From a checkpoint of a small transformer trained on Wikipedia.
Training: 305M tokens, 4656 steps.
Each number is 128 + 24 x the weight over its row's rms, rounded and kept within 0 to 255. Layers, rows and columns count from 0. Numbers have three digits each. The size before them is the row's rms in percent of the matrix's.

# layer 5 MLP up, 640x192, rms 0.0747, rows 495-531, columns 0-191
087:114152151156167058149074139123106093102146192066094148105130127125115107128146156135156141116116119117123130134127152076116106100102096102177164107116132120129141101110081102108120056138114125121115144149143096133135145135125161072095132116162146113103158143116086156134119126124172092114135109122122153130148129114094110142096141150169097142144134109151140146161118156120109159164115110113131131149168120131158152177119143127131132132118111151168130136129103158129179166128104127130137117134118104126120120133116109122136108161135162155145168129112193120151117121103124122139
123:126115159141133101076129120124115165143116119094139123124123109118131109123106156109145152167133132107134161130136117135121149172144138137162102129120137129128098127139118138103118116117126100159094134153125141139105106129118111099099078110136112106110156140063086135112186129073108120103138164132078138090152114114096122136072087138109073126156162166140137085154164129126146075109115150168143093120104107084136170135149122137112122115140114174168116158167122128144150138130099101172154116103115146168132135122186135156098117107101127114134118157084142149115120122099136108113
090:162141149137180143102155129079134136108142106118138084139136164151091160115099157160099140132124125159151142122102155114123143089149147120162110102114115124102124091124138124107135109135149119166114108164113144101074124168136121089093120092131095128142133142140107115122132131155124130117097123178092121113146106144126140123129085133125068128124091166107115114105142133129115125130147164156159126123103129192173170149119119108105103141074107106147091180137164143128187167152153103131110091097133119111145137115138094115110116140122147147089128144099138128075124118161130108100
090:122118121083119125138116120132106148128107052141131126125104153146107091157123141151108106134163139089137128166110106110171111139142129130143155112109142110099096137103135146122119137168157161141100126101129128141123141177156103144106116137120137169138114129115160109130123152148122149104117104174124132156141121172067154109139104124105114116143156122148095143165095154127119101094116148115115094097143086112106124106111138167120151155181145130151128114172131067090142125123165108093126079134130111125130123076186195143146088125128097152151126127141104143141122097081143125114
105:096109152108136109105146121138104105197108141147116122140117150129110118130117131105164121104141145109145158135152121160120132107080091085121100140155147115079102124115145113157136146142145156158157115103165129105102135121148157154124106162110138105127144166126159124134175153116092107088089125140138131173125086131132109142106152136146106123137145171136145169102174176156084163093138133126149124099158134151097126104147085150093134163137131125137151125125101122120104113104092113188148132145118155125135122115140120182125102092161143129128126131076144090111129079144111186122
083:125177149096108131117121128098127134064090144127149167110111121133146096127111104144164150138161140089107114130111069132084101155160145145117141081102175151104136092138140090125108166136136099076123124073157088153174106131124143142125141158146121114157126153150101161102140082142131113106143095112132169143132128166140152126124098129143137154135110084114138117141097142149164133115138123123143122116131099071115093115135123157121082127129145115112171099122106135133122125091094130137134125150092150110139155156104137115125098150121114093077129097097176131112100144113124150141
111:109133148152104133111102166168132087123138109147175121101116108161135153130102116146132148152099120121136123150116121107130129137104155154116119113153141112128127134112152156184105178102134172107101129106142135131101112143128089146163124135141117143137181133138136112165148076094093131131119127138120102089139068144101148116112075187119120090160098132119112117098121138079113110073106120128143134143102110112102132139140105144141119112170135122091097172113129118134128099106104108105105157083122114118129079112118138161106097135131074137094109143155111160127135123087106070158
103:121165130124133159148092129145185171143134140132117124151156185144123112113164107160139111112114110114123169148083137116098131154139118117116115166114158145122150097133146098112085084131148154131117131154134117095150172112141112129132095151155155175137095087114117155083168099145125112114106190139128169139129097168135128111135120129116091090158174130108124117188128107113152118121124156109126122080085156138128150119129104167136133114109133109113128083144126094108152136139119120102141105138108111129130138106165110166112133103114067173122154111086117156167125102127126128131
094:088118155122155115104086161134123112085116138114122141141149140172163133135121145165107133143105139173126134141098150121151102142106127101060136131094126147082126109181119159098125154114127097105074142119125072124147147103124151082142130125132170094118155120099133177170163116081099130086159123161092113167153130135154087144105130148152098152151174126106135147100126143101101127132124148125083118120156180136097132129130081118148147117096122136147118167130141103118143137134143147153149141137139145112114131173130124149113117098124119146142069133135153140147126111097106134156
122:116093109110144113095128085152159130112108140167113151096174096104132166172142128137147156123118098088132158147121136138170139116094107108133095084149134109129132140107096122172060131109120172130150098143097152133122137113117138131133103134077107116111133151128131108103143109139128136122108140150133132105111139157123119165101105150127146118131102137117137097170112159095096083120141083191123084123094117132108097160148117129120083136091185111090144161112089096107090150122112117132089133158109173133116101132136159130133096093105132159100155145133100147133119112135121131099
087:127093137141138119134135122125131109144117120161145172173152079142172093119130134154131086114125101114153130138095128151133127155147140158113144115158159127104119171132101121115118161119172180108130142137063156121151166080130081149177115116127149147150176166111107156117147150162115122133121120162134165085121136148118114131119138137130118117129117134150112117150081119137107104162114144186121110100126164096069140138134102129064125085147128104071131111198113117095088122116115108152112130132124143135149139146112143116103124099132114166123103116106114147154144141125125142145
090:104104118192174118100138128143148142127143109125139138121129109165133119145143132142133105141101102152130143133120088123122049144119060091112144128120179140144115080104104137125170128125167154114113136163138141166128082145135120139125118084133132172139103189124085118125150141136109124132117162118135141104120135085080128114124115142132135135119124182109126131147130153168117157097112172141159156107150157132134165128113126147149130115091147156105071097155105172136175133192100135138161152090113130145124084139123114148137139138139143121150160133114101131125135107134112135136
117:134096125128146144138155130084141147138122075139128117140122143143131159154112102069102098145185146088151148125125092149121088106108157100099128114116169125106130121148107124119088119154136142201142095126115113132113125145115120133126098147120105143140173098122078125099141118109103176095088149128075130103121094119087148109099116149138121124134114147123103139131098103118154152128116109107120129108139104140126092111121109160120160139172114166107151149180126170155116128086125085160122102106141098108133143139137128178122125123132139118139110163111087142115146157120091189159
114:058139105156140161125122139133124120112118124141093095134097098166123076127107091146182163088097114085144155115120137104116132099115105100124159119141157106132136098114133120122123140176109150142153126099106172114183108110124118136131103133142088139116132133155130101108089101109120073109150113113136113135104110106187127106084126127152117100124124151074135139146134167107148110113151150096136149081106149133136110119143078170153117108132145078153137106185106155115149095125119093164103123133129138111125112119113134175123118131144151121140113118129116135068157096115133130126
110:147122106125120142140137085115146130174129098148167115114157127127180136133153110116196166147060110124119128151182115081109126096102112096122133124097146109104119125095150107092112111106112128141102101120144151120108127115123149123109110101125084089123150135119074118131145150121103141093090183170105110106117102115116113144122087148123123119120145144133107107119128152123120126140121113112082151095110127099120117093135164178129128140166172128100120131166120130095152174101073127147102127134104124141108105091112101145165164134117163118127147129114146164142169114115087148142
116:095186131087160132097128125090133131119094133140100113109164139125146127136145099129166059126122111093102166160099096129112074150118130083130184120133120162146101126132146158150151109124140143098122133099073158127148128119137151112170122105145116130101072107155126161117141087145144139085111122107083117097106111120152128145126143135145091103134158084108116132155130127102144092144134160133098062124153135152071147140178152131125161121099150116122138129129143134123138129109131101126116109107144137173123106128118137121118084101129152107127132167135156140166128126139116168153
122:126123131131174126123119148106140158137147140113104088154132055133124142124156095115146123141109131133144151115136135144105105162102151131146088127137121143141120131116172117111148128118122118118079162105080148189090142133128140107154124093124162101150161160112111198138103115170124073130117111115116136129142137070104130132090122139137115132167137108100150132104140181141126095125103127165122103120128150100114105127162169125149072114087166115127079167153135133136121147116112103125140166139118123130120132170116112145156194061130130137114128129133149109096113127114100115120
125:129146131127163148160138137137161135120114120103114152155121149126138168134148133104088123063133111123145153145081130109154130129083123102128113109157139129119101118116123165092115123140130116143131138124111151110163139136138165092146085167143143123123140160121142113072119139133085104118091088133082122127121093109084113095106108152141167059156115148083144113117093158116163128130129171140158126120157151150136116119104118150150164099137140146113101129126108101106109146115080101145166130086129129166088120118132143148124209151112120129159104103149149164095110146092114101119
128:132168131116149142121128103120163118143098114134140181128158122164100099125145138108131132134101133143117137111142129117134138139122131120104154120152118134126110111137111137158127100081147116122132081139141112107116131108065130136134127145164136104155135123105090149131162115133071135054123108160119162153094156114116136179116155192098079112185161113143143157134117168141133180097120082155095151077154138111105168121127146141116134106099137146105099128138114124087143155143111113122159120118083092121113141074093149142112115128093144117096126109144154163121135098127090138134
134:128094136130084110094132142142162117087148135129148132148153116127162121103116111154153082149115119115139162136138114151104135139116090111151118100110137129120140123098143129115163149111134157144098123092145161160115103112132109130157074125136163087158122104141133090075162102127084114096098119139090114122153071115138124120126164147137141138139133129105114159115114116137132110116116117117149159100094167150130132136137107146100125115151135106107154149118131124118083171068098119158175114116123134131106123103133144133087138117153143098128152147134139152028187111120112187148
124:128123140123115114117126112131138169091136103145103107168103158169135105118121112128121158115077093109129165123131153139098141142137109157132143110147143133122099150119107116108086162164114134139134147135127143176138122144147131151105104148152138132095136097079138187112151073115130143139113138114114139099165077125124131127117104146138130113166117114127133165138145206133150121136129116083145084091106105135131140161148105131163109176123106165109134152121115151141118153121096098158179123106117129129127135096125164158122139118101116181140213107129146138110084105085151136141
082:145091127095092103137102130086139096125152112133154100121112075094154164137111112119104145106140116193152130156165147136135148105153129105118104133102111181112170126157158144115131083125138142163146122098118155086097145106131122126133135107133125094162147157106141145152109127106105126101115107108119113174141114131122145154128117136184098121105149152116063125117165143115125065099081140124145095120122141155123132106126152092111138151140118138083065155137151149161143123140131116123128103095067127100125121130129135086142100101112114073119102152121133144117118145100125144142
096:097130089148159135118167135123145138096102148103155149144117136166124102226172121134148093126111164128122148115138122122154103102127095128141141113143098141106124112167151117149141107134142146119138144110168137110133145123087135152175135099133151184094131176145111133146139071170084096117150122103128137121120118125151095112109138152142148096136150113112125096139140146127135128144128132178144097110132162097083112112136152101141131147118117156141145090136115146126150170121115123120134127125127141125104093167054140159112165088123079149133125163170131141112091111138119116095
109:133128096104154140115132122104161125152134091166126121143155131107136156142141085170174137082164114109160120096135077134117173140127127123133168119140099132090119089091122137131111148173129133111177105109151096168089125114096112106161116133130094111147140131139133136095149112141100143100145110136126106111130148137163155127088126137138136125149134103124108144116156167145081117111127099103143138070125100110134120106110087125142101110168151153130122119157121099154121115122081087114148105144129119120089144163126099194073065128138119104137104142122140138126150147075096121142
107:137115146111102136134088156167131142139154122106105133130106171107117095134130135119130124183114114107112166140115111074117131136144157118143109146135108167122106154163133142133095148111104142130115127141162123101166141118109091124140101129150165135152114109125125068107141147136118107100092107145134152143102103163118090121103141143136122164181098120118106171150134144092106141106121110098135130099116184119093089118159090175111151103118111178066137108145100099137112126166119096115149151128117139114121138125180167158109116125055109131091097116147117124127098115098144155112
083:097135139102142176134090126131098158133108174096118112154143126104093142124131145149114137150169119097073127171124093099139088137149082110139148152122106147119142147107133135097110171116118132135082129143110123103124147150133147137118150082132096159149146125101132140133162122127116076111121081127128107119117093123120139150100123157126113127106104130116147120175147119102128087111126107110134142103113137092096083156116132161148111148141135147100164112134123110164174171150154109110113099087117138090127135060133129120121122121109114152180194174100156111098114100100112139103
095:120151125153149128151135124138151124103153120108082088144134186120150138180094136088158140155095115130122135141086106112149104121112119137116173136140125111136108107140139128127154115146138149131121155102103110127135118170130102139154133133142130169135125168129111145144111126125114081105105127130142150143132101125109109086125137148116105097143146141105124142132194140089112147112150124128121156121114164142125133163154155186097168124162104173106172095121109092099113154113127123161119120118137146064119116108137155107085128121113103162079160161181100177133087098125101119079
117:156132103164111129111134123117163139108119134150162125105171154100204089149132131075143091149097176152126131127135110122121144084150145173142138102088123128090154134108139108149162165156126103137137122153134107133137152132140136163102099145133138150133117136091114109103105123131075085146109118115102121101143125136079157126084101147141091140103163124136095123134140137109098166121128138154117162112138142120097140123130121161143145206117135130142120132137094134108168141129122089163140125133153128105110108121132108160111083094070121135101144122179109133150103104147134132078
094:134163083140153143118182127133139133139090134155138057164170117184167153131111126149090148146103128154122181099174152150138144154093085148070114106106165053151125091154106139101103094151126098142142117119138148142130150159148123097180116135118143126109128158123130128126124132143127186125104084158106134114117098118119149120127145136118133106135134156127140133171142137155115118117152130109140124139125119137130125123126111156146159137157149165134102140130105114081138172164148111134137160111121144150084143152105129122088101142121108160129104131084146118137102108112089117130
106:130115129128098141086118136169179147133126173140126149105118129128161099120127121126111131154121121156142122157124132124130124154103121170083092138092112140133114162147155160136127090180108143115105088167130109114128143086128160122127115124176080155165126155087084107128166069148152106099132148117122151152152121133122099163107109137157135118122153135091139161144129134138130129152130151134082143087141112122140123143120123155129174161109136169135142142163129163127083135085101101173150151128125123165102108116115144157104137128088165150094152078125122118152106117114115175086
106:146173160107122113106151163107153140119076128108122114163126107129097116102133121095113121124143116091113127154122136172124134084111121118076108101134093133113127124140144163192119148101139112149111133115101102159182148120120133123078113172159094116100110153134106138125124119144088101142133121122094120162130132117158118152111127140129108106132171099096093124086112125120148103108114074162130100145099140120098165147145123104110125153101178159156148133134112079162104136124139116147130132144164134144108155148139114163073116127145105101071161133084124130113083122155108144100
105:134156123148159171102093136152137145132126163081082129127146148116127162131161130132147148157073130087141158149089103066175156105122141155156132116144114169144120141118107134146078143139122129164152088133149148150142104100113145141117079085139158129105172117109125109103148084126156105115103143106148179146131125135113152115095157132140091123121114137098095153069128124133128117123145100114148095114152113127111122136112094157111091118152107155107134132143102091147102121147103124129163128081092163155161112146122147142110134152110145110147149128082165141167143143144136126100
115:106160140165145142108107156117141149090078146122116136142168104134148113121128147107157106127154117139135136129137112148106127135154149149116151142082132127110063091110133136186120093145130139115149105162147154113099095147127121095143122155161115148182139135103095122131104153097104129102120147146124124131124085132143119108130105144157152100136110102181098131138140121130103103096139132117114118122070135145110137124087068172102113120121159159101087090130090128121127115137144103131177121104134124159136112131168110173123126070085168113100109111116148102110119086145072119118
091:043106112129128147116132150114126107116109122126145157182127122105151132163111116147141128114118142130126160100136133127169113144095155141096082138108120120133136152117136113121150120137136146121139144116091073128107101106084108140111111141116176138134170127135194173101105147104121140121090138159128103124127121149141113086106176142181153123136174171152141090122194127111146130149122147174135135136160103109109103142158135113124108141090119109104117116144116117144110118163133111123123129122158174112087161147094120092138136093102078090085131162116106134133116135103119152116
094:133144149167100164109119113135120101137119100124124104157165121152126135118123141183160121117097129148142135119125192159128136099142157153131121110129171065095090135132113129113137098164145133098150137141099117144160140134159097138146104161128129100118143144104103120148127146119107120131138143128125117075106136082149138094141161127110115144127114156136118098125126141136060176118139117117134130169118149162132125132117174151114119110118118100113109133108155119102108094141120144182106182130160150102094093225139132104142142126158169098116121061117116126132157118138124116116
114:120160129124130136083140128107137158134123101125121120111131117113131120121151051125103142130116161107153172137101094100107088166111137159128123133136106114139146138146109155129097123141130156150072093099110116115126155110136114082116104130143162163118170126118091108079151132111081161120098117141128132129134130154153169125092166128117130097128132117109096173153106146125154129160117134083099096105099094160117141126192136151115159099127136109092147117146133128062097127116132112123164145112110115146167122165109147151090145145119102169081156132133109138112157084123111119094
102:174131151096147133101073146124105133066152106111101148121095141136140119137060138126168127136141114110125112180155149156133134108096143121145155090087144107115140123144136124113117176156092156128147111135140151133131081136133099138110123100137159137147139156168178138108103114162089136153113167156103095130130126110101150190109144160134132150119132149126124125086114161154106117127060101129139134120134156137129156120125124117109109147095178127120116108137091120140117136163138071127136113141124113155108144085092117142097094124156149096121126152104130112123168129131146179144
# layer 5 MLP down (transposed), 640x192, rms 0.0578, rows 495-530, columns 0-191
099:104101095127101148129180121111169124128092089172129129138116122141134162151130131161105106122160093160113117103138107128158139172159147128117137152104106143128080159149137139145128175139157130138122113095147136186117166138109106152154095122158134154156115085127132111116129163114119167097093152123157112140113142142144104096151098164086122103173095150088126126084119108108139091134130143149115114105099145184144123091123158129132147140141144103110134110081174137143107134120181156152094124128130148160129126121113138133145104121117154118151103136164077149114157159127097142173
116:092131162098122118075150140162100132126134130101175097112124104139108134133126140138095179080121120113150201135120139145124120150136109088100076144154133124102139128161137113105138122131103133118153127126111125129135106132105081140152138132078117109127125147099108102095171158173148111123140096112124126129151116142130158114135147108114126156142152124187136171112105125115132117131118072109109134046109138146107113116126129189129104095121098144116119113138154126149150145149137101119158099117128161130158145106128118117173123128120107152160107119121047098121163139145117106164
102:078097087092098133140109088170126121134107146155143119146126093076097116149131134127171118131155149121117132149167110164107133134125136111100124172100113150134103158119111095149137125133104121103137092104153122132081135096108111156171128184146090151121131156090155121138108154107160132100166146099151143146111120128117145134116151174134142104141153118177127139180116100098143100116138075105134140106121134057101099118163125175137129086177160104158137140114130122108139110130117126159131129153122113156122101129114140134111100152129148139162101119121100118194138148117131115134
093:167137142130126126108128146097143129091157193120139132103130112131144127137134133119136139145124159120087125114147144127096169152115110154143107116133098132128183134122128091149117132159085153108217138131152148140158101081128162137166138188123176155127152119122099125159161158121146126142134127118136094101137134097166132096095159137097113110126130128132119123153128134143115104128132097167157149160081135154126135130173149098105122134120110104133125131120164164130123095141167119169119131143114158107135073146221132124116152135139115119121120110125129145156128122177148089136
095:099080126152127124147124133130154099118127164141153156118136107133111074104141127115114121078082149144135122124096139161090089089156124101130114188103108120124119133123098112107145141111147147094149153132078067150149130121162109117086162107117104141142108140129149137111151146111131104104100135089152124073100165117113125123122157149113164123094127125111121139136091116119104149097120148120096091124101180105113114154071136153143166144111128133121133142129151151106092123161131132077097125154170159128116148116094132175123145147158151161105154136146136149095114123074112130148
099:146124148165128145110105135141139154106152124179110118125139175116145101112102181162087103125091146100129138114156178132163113096118114091132107140120115119136084155147125126121122101099161123201133157142135116132090151120164156115124108114106122118114147124107158126167141165125085128146076143144145094120141099097164112160170103116098145072112136142106103128123150123124151113150119116142126086105156127187102117189093114134102141158131110135091114127172113135114155142156137115142110120122132120145113129123169106116131136117132132148193168099133129150125166130137158129100
103:150172090165145121115122107114142145111124140116125137086112156116158118152122132103109111136124130119133059105095119150119170126150139126114152131115143110146148122106093109127131116154140107142139056114157121149122129129132143075137147151126151149131101121150143163129142065148100146153137105159138138126090161109163119133163086116158120068140115141157145099099117125138141119122135144150122128192144120137160161121106122090151153157099119130108102083134090112098118152107114177141186154161136119100127114139169135075084118164120111121155143072114152158131108122111121123129
098:084118087100124150143166168094096154154158122103153120137140098120096146119154140106119159110137112117122130090140110139168123131130122127138151121135084121133087172115114125142141093119093130143216144125091139108102130139172107135139110112106162126118139110120116121113067105105100119194133104118123076140134121090132127109106091084089109099155125173179116144112105132135145115109109100137142111083127092083141102139131135112139137121107108126171121160110138130099151158111157094145146143146127161086145149116175114151115141128178147122123119109146125105137133155118151127124
100:139108132133096118130149116180091153143093117119148151138117116114100141112131098106111147132126124126103113149119098084112172152187152127162131109122117150162111140093141080126092147128119147144181131139145130096116110170150121174144172125144161191113125104128074121111105156142120123160129129109147115103120108159169132108110116118103138078112124153171104118135132109101143114108147112117143134108140117138141118083163167144092106171162153107123121114137125141083175142146144133097105143169111061113084115106134096158151097128134107116131155127129156121101101155157133118150
109:118101154102107131147083149141151122135117111079124169080163170120185133190125100139077125127112090109126119153096136132146119150116127150089093149122115127143113122149135128091098101130097133152111148099143133071137147159120132153126151112113141146148111088154168119109096112127143096176103116094138151136170131076102156134175147114136127097151089101132136117148117122126151142135086138137123182104161125138129117113143135110109184132145119137157111102175124140147123132122152104098124097129094173152160158133142128128172138132159126103135133136110130107140111132128076110096
103:170203096126124172134104127109120151153150137105132154100104158101164112135116134093158140134125097146134088124110146119101127107139122103125100133150103122120164094117129129095144138136073127137105093144143122123121133149105150104082168139107170123139092091148170121123139134118153135129108135055129088177135132123152153129089149103142135116157172151121086154113159158125108136110118121074128159112133068129169119119123126128150111180124157157152097122084127114110142117111113126094168146105144143110088105097114103113155143124141115113102164105121137123090135113127129122159
099:108122144097100120148143117182115098134115103122084143157179113117147130155137166148121133143132152132132039122120123100173154136154192134127146118152102170133113129125136120124145083142144158134115126099141166099118080112140140097130129131089122161119117165167162135110127134118137094124064110133107139182144121134102133142117141168121103111170098106139168110105122104098139136164123147145121158127113122124127140173147133140106181173155091127159122143111179130142117138107153098122163108152110176124122141144152124108124097114125141137105151146163126132156134116101144155107
104:113114163105111145132095098137133100149153118124118137113090136159137096135126149081122093163125124125118110096129156155149120115160102131148131170185108095122146137101097130122154125131161118110083060117110076127150132100094141124144160157160156132111132086119125134133121145136099136115117143091148114156114145124127143126119160128142150101120145143099127094101139089110099134153117158118081095156104126134167147148101156136172143159064126121120148184149098142146132144103099153129164121160139094095137156119136108111073139104151127124066118139118112165155121106132086120104
104:106162130084153151094145096129169120139132139149161141118107188108090109087081084158123154168130115123116121173149120128130171128118115107154173138135157162098133139138137147105135113096107136167130109142107142118151088107142117101126150074103088109103146123129087127154112092112118140151132125127164110118140182084144098125109110143147127082133104126098135131139119161159133116162101153157054107101139142101148126134136078134131128099093120120095169091149129121139114117141099162139136128112101116148112138153151101140128122146134128170142120103135149145093106169142099120151
108:175155099109125117082141123140135110159124138088106137141137121177115139091161141120104131139179128159140127126102105079124139155089125160163155168141143155118131142164188144139135121109136084136125157143130172136132134127165113137119118169127105153113103192116123134087116142164112127127131119118143104142116120115091150151115137140117119134115079118132211126124131153106167158094118133130154105088144113142104140197097171140141111129139108125134128154135133132142124102162139097091116123153128130097137148164159156136133093160113156134115136078144139134102117171146155118164
109:111111165125107075142170170144112145125133082103151120126130145109134151108146130107138143155087137123140095098118151132112116116133120126157117177169099108164160147106129141128136123144114079131182123118082132141171114141092136142128144115125119082142157118114145113142097130127111134106175147132089145141112122134137100139142160104137119151132126111146120122133075140182130128137109115122155131083148149124101149107089133207166130130156164085149162158169149146144134084157174149157121116146127093132088154156103141170133135138163128163123156105137163118111105120127090117114
106:165141191121091161164149078164147124142106124116114144168144156149130162135174154129117112096098122117111126140149139108119114145127133113110109108105128103148152132148123126119158120100115120142108154134142153107165157096093134116111150141113137198134094094113144090122123141092090142128097128114102156122108142143131132098103162128125177085163110087155105140086131138132090119123159146090106103156146084138163160107144121131127102144141117117143118098126068117136138142142140121110169094133141099119162156108155090126130140178165152159147099138127111148166122105133083159144
103:163149129160124160189167135094124099184128115187123124145133082125113131151134147129181131132127134135124090106113129110133127126099148085150142111109107134129164106114116128145130145136115147102146097118127079115129161123138115119090149085104177167161099094165149155136117138170111143113139142124132137137121136142135101124168110132110091123130188141112132108164118153140107146139121154135115115200110104149111159159088110088134096102138124135090144136182123111120130113129118142145142174126118131114164101133125118095090177105126115106171176135155119119126153149106142161123
133:103121105159125120077131091145116143092146127098166150087134111130156102134148107109109097095108140142095192113133119184143133143098104117118137108129155133126114141108131160144177106104159115182144127112131099110112126152059090112124142156125109103116104128113101123123141109141126118148161129151129113133153122135137157170145119161110094151103153136179133120130137079138108149083119118110124101148101136097152112084117109131120129118108155137133115162131173129110118141142132109121152091161123144101112127145062106103131123133109180146130107095106126168136095188115093159158
116:172128154130158155157093138150096105160114150089110121115108139108115097108096170141130136112107156145175086153137135081164149162139185142132156087115118105141137128157162091115127153142187138131132152126132127150091088153163161134109108107123103081158128142145110139128107133156146148146097159111157121117130116105101147113142125155114116141103121118105142115098155121137118110096121127129117109106087146110142164161122103133149168110132092114146092080145132078110118144121173151114107101126127096077121142117154104118115125071110073126163147129107100135128156129128103164141
111:136099134096138132121149134095141126123092132147117116129131102119161118118087126111099123171154149126111098099135110120144094130138179121148142163144140159113099146150138130129140129108167107108105131155140141137160124136093086160123142173089148070112154117107174095110090145144179101149124136069170114158157112110131187103148126123121156138151118127126094111127131106134120144129137098135101112146156144129133117171096128110100120154119115139116125159133120123099080138092099151146131141129117146135138169069084145164098151131161132113144186150120144116119167153132164093072
099:140185094155138153103123146158087115159133151114100156138133181128093132150152143119159164144124121102129139104118104093105118114143081126103156154098178096122105117112143098094138149134089121111135090114095137104111144152116114115116111125158150131093131166135112100101140142146169119142116155125147170084107095101138116121122162110102137105145154156121150127136135110143137150124145118157119125100076094087173142142138144135142092106111144138118161121136126085073099137156098125155129137161108134150123161147156137195144120135133161142099156141162150115172152071125141120122
101:176117115123100110128170137137107126149128122121110156099101133098102152125182136107147169151134108130123137144116098119143145182166124176119138132159152115112130142111102147104065154113113131127092114181098152105190163136176122104097143133137109114162109113123139098108122109097157144173113142150145129124123134160113142148167155129094114118131143119127128118128100138126119112116130151106148096152173122139102163200149152095097132124134127116114149130102153126130114150168152141095119157096101111123143127125208144100125116145153130130107156103084113139104155141112098174128
102:188118129129168093116121089103140162066138140105101111136128123118139170157116071156097147106079132115135158136132106091137119124111127130138126139166158127102120102115113150172115119147161137103144123114085110107145123129081143100143090131113098115116129132113128119140156137104145116126151126125122146103137111136097101119124121109159160107125151094178179083118115109069127146129114156105055121144142163150133104129122116158118161117117120125062167122113135124139155132138140120123107169094130101139113100123068141136086146110139125166160109112110091111126124096140112112155
098:170123164097143136160121175098135122155125127149151122103134121161117096112077122150081157124126103148121117110128123087119100116172149094152158122103128133139107137148077156133117139159123150138126151146176153173170135097130095162120126109122138143116149106123159133147187132123165149138119109144127155121135143150146171091124155116111084164118117111157130107102133154094149112126122091154145177143136135140133167086094155106146133094089156101140139149157142083106108121111132098110112141110125146136123112097197121096114108162138142118132143139168163162107104114127159166114
095:117139125113097131154130152130159134099145089118173090123117112159130128123100150161145089144098096082133070126130143083107122099101176179122155117097147131103117148128129089131137123207164160094141093092122103096116153086159133144155119141128136081113138116163141094124159128122133142141163143124131128124115116123132126121150140147100117100146118142166139148134093145155137127120108109157142117118109122156149146129126167104129147123096109177113098171117145124100096059105125123155136160147154120142088117152142157086149135165174143118147091106143132125130150110158138146108
094:111082123133133145078121140085132145153117114117158146150148105091103163117183117129142109131119121131134110123122157109113126126159138127113122113162135129164154171121138139145137121095114126141131115148087087106081140134167099152102112080106161115108149132131129158101128149121135140163098132170097086114149129113133103160136142157087150112148141102127083116133114141148144121139079118126143137055101131125133122139110169127123127086106137120095134147172130164187151071090136129127154105166162132162167115151148110106124118120105154152140103086161109108119117173160094144135
104:135126146111123181091103092161101102114173145133119141084100109083152127108132092132138141122128124140089117106153102147117146116155116115133136151157127135109200087103117105150153158088145122130129097137111118142175151130174151153185114130109145111091138093116081113131126107113109159081103144132158080118110169119127151068170098134097096117094122151092149132114124092128107124137126125135092162122132152106088124133136112114152131141103131138131156156128135132123147140184120144126104166123105080151143165148154098098139154145117145122126111130131122084128104148120154148111
086:090173131117149101150160116118160126160116129119104138128144114093098106160096128139131155125140149158141120129113097112143140096113123128168142103160112151161150137140136109168130114139120105122130124153125114089142120041143149117091120118167133100124149130102141142099170084172100120108171141139147152134142145152124112141110103085163118145107095122118174117091128109115144120098130201103111154133149167153078114098155125119148097140105125121098119166185120119133151094128113121160138117161085128142161126090151125149130127142159145109178122121077106163121118127121115128112
104:073083105168128144079152114116122058112139128107082147124120133125130141096138111109147115132171094133124144093144130146160122127153149093137103131134143120092137105112164098141102104137112114137130163107108090139157093182145185117116093102158130134122123113139120157134139134135134119107195090087156136133139144137119107153097175125123130108086129143107128137086123158135158111154119117159138075076139124124143134137127141134104104089122115102079130154173146107123107129138157161125109144070162113125104133155091149129136142106144133138157121112118097128091134130097121107102
092:156087117136107122101122115151116140096117127126122114105130169135129092103131074137177110134159159129139154146115129154090163148113091136147111119173140113123121144129098114117153063096127131104135140149099123103138173156117126153133151099130137116143158119081117073099134097127099130131129134154149093097116113141140075141064117115139130171133161125136086169147094061166108168091119144126125106136157154117125146139159124152155107116096144112151143152146131153118139108127137086125130116158155114179136141159131117114130103176103093132166106101089143112107112145106125138142
098:122093186180108117138110134140127134094088126134157117129172133134122127120102151127122148132159072108163146134177146172142100123183110158126127155162123116118132111144142148078145118120132147123075105125125094154106143154109132103157172135153151161163112133165142121113121157081122115158148099114136089135134125139147166091162119159108129117097153140152129109126162105128130130179120132143139155124135154125162168117119113144171108154096144145134113116139156133132134169158148097122110118140138147118123186101108128071147105115127097129120097156131137134080195139110144125109
102:121112091137127083102105115149109171140139086134131114192136084110102135086189133111112155150102122163129191122111127147117109110126143105131170089177111110112095128145108129076142113125112094085120114118109160103131139101112112166087133146154092135141121154138133112109152073073091119109123133126138132103111125131120124132144151133130173133159137132157164164161148110132123160090118121104176151162123136142141118159114127131120150112105127132134148126125100127127121125136122121146121078147133171146176142136153147115081140097130100158090163094141126117124084132156145112138
093:119128110125129129106155123145124191154160134140115170129127128126073159131150091108124155117135113137147049160119131140116171126124106114122112108119153129111133121145131130127093136101159147109067154141146135110177136163107152119130167150112142130133133088096094090124131076136120112172149127076136117112140141138108147147202114103097152148090131116140153140165091152103138133077118120078128140113113148160136131113079124136128106147154159146097146121104138091137130150141122085096132154102160103127143116122096179149112087151130136147126139127103136113090140150155126137119
090:128132111100162102144125129138118144143120159150159118101089128125116114127135115154103154123128120166159099110149063125134142129110115129098156151146091179158144127112121147138142165094078132151100122130161162082090143138107142129096175102119132140121110126132158143094109061118154111099101111119161123177139119152118133140091124121167136136128141143099132159129140095134166123134116128121117143117139136095117125113135098117144109095153147136168151142136080150140174171113157090085126106132137101122182187048142149147112131124122133126132131143125143137152084147107099134159
111:178120178135148123138117107135113125096123160071117137162116161117144099074154185133167164127148107109137115070139133134125137128163124078152098117102132152113140143132161113110159103112085159167151106149108136193129121174135096154143129155122160146154101154138115140141121126141132148161166117109134145151117128132099149144120113125099132129104109150110092170096126122118141140171127098154149129134136145104121146117094112138166182150113151116101117160109183162111141125130142154146092103119153118147161157126093148108115143117151127095118127138156157113126138161082126166129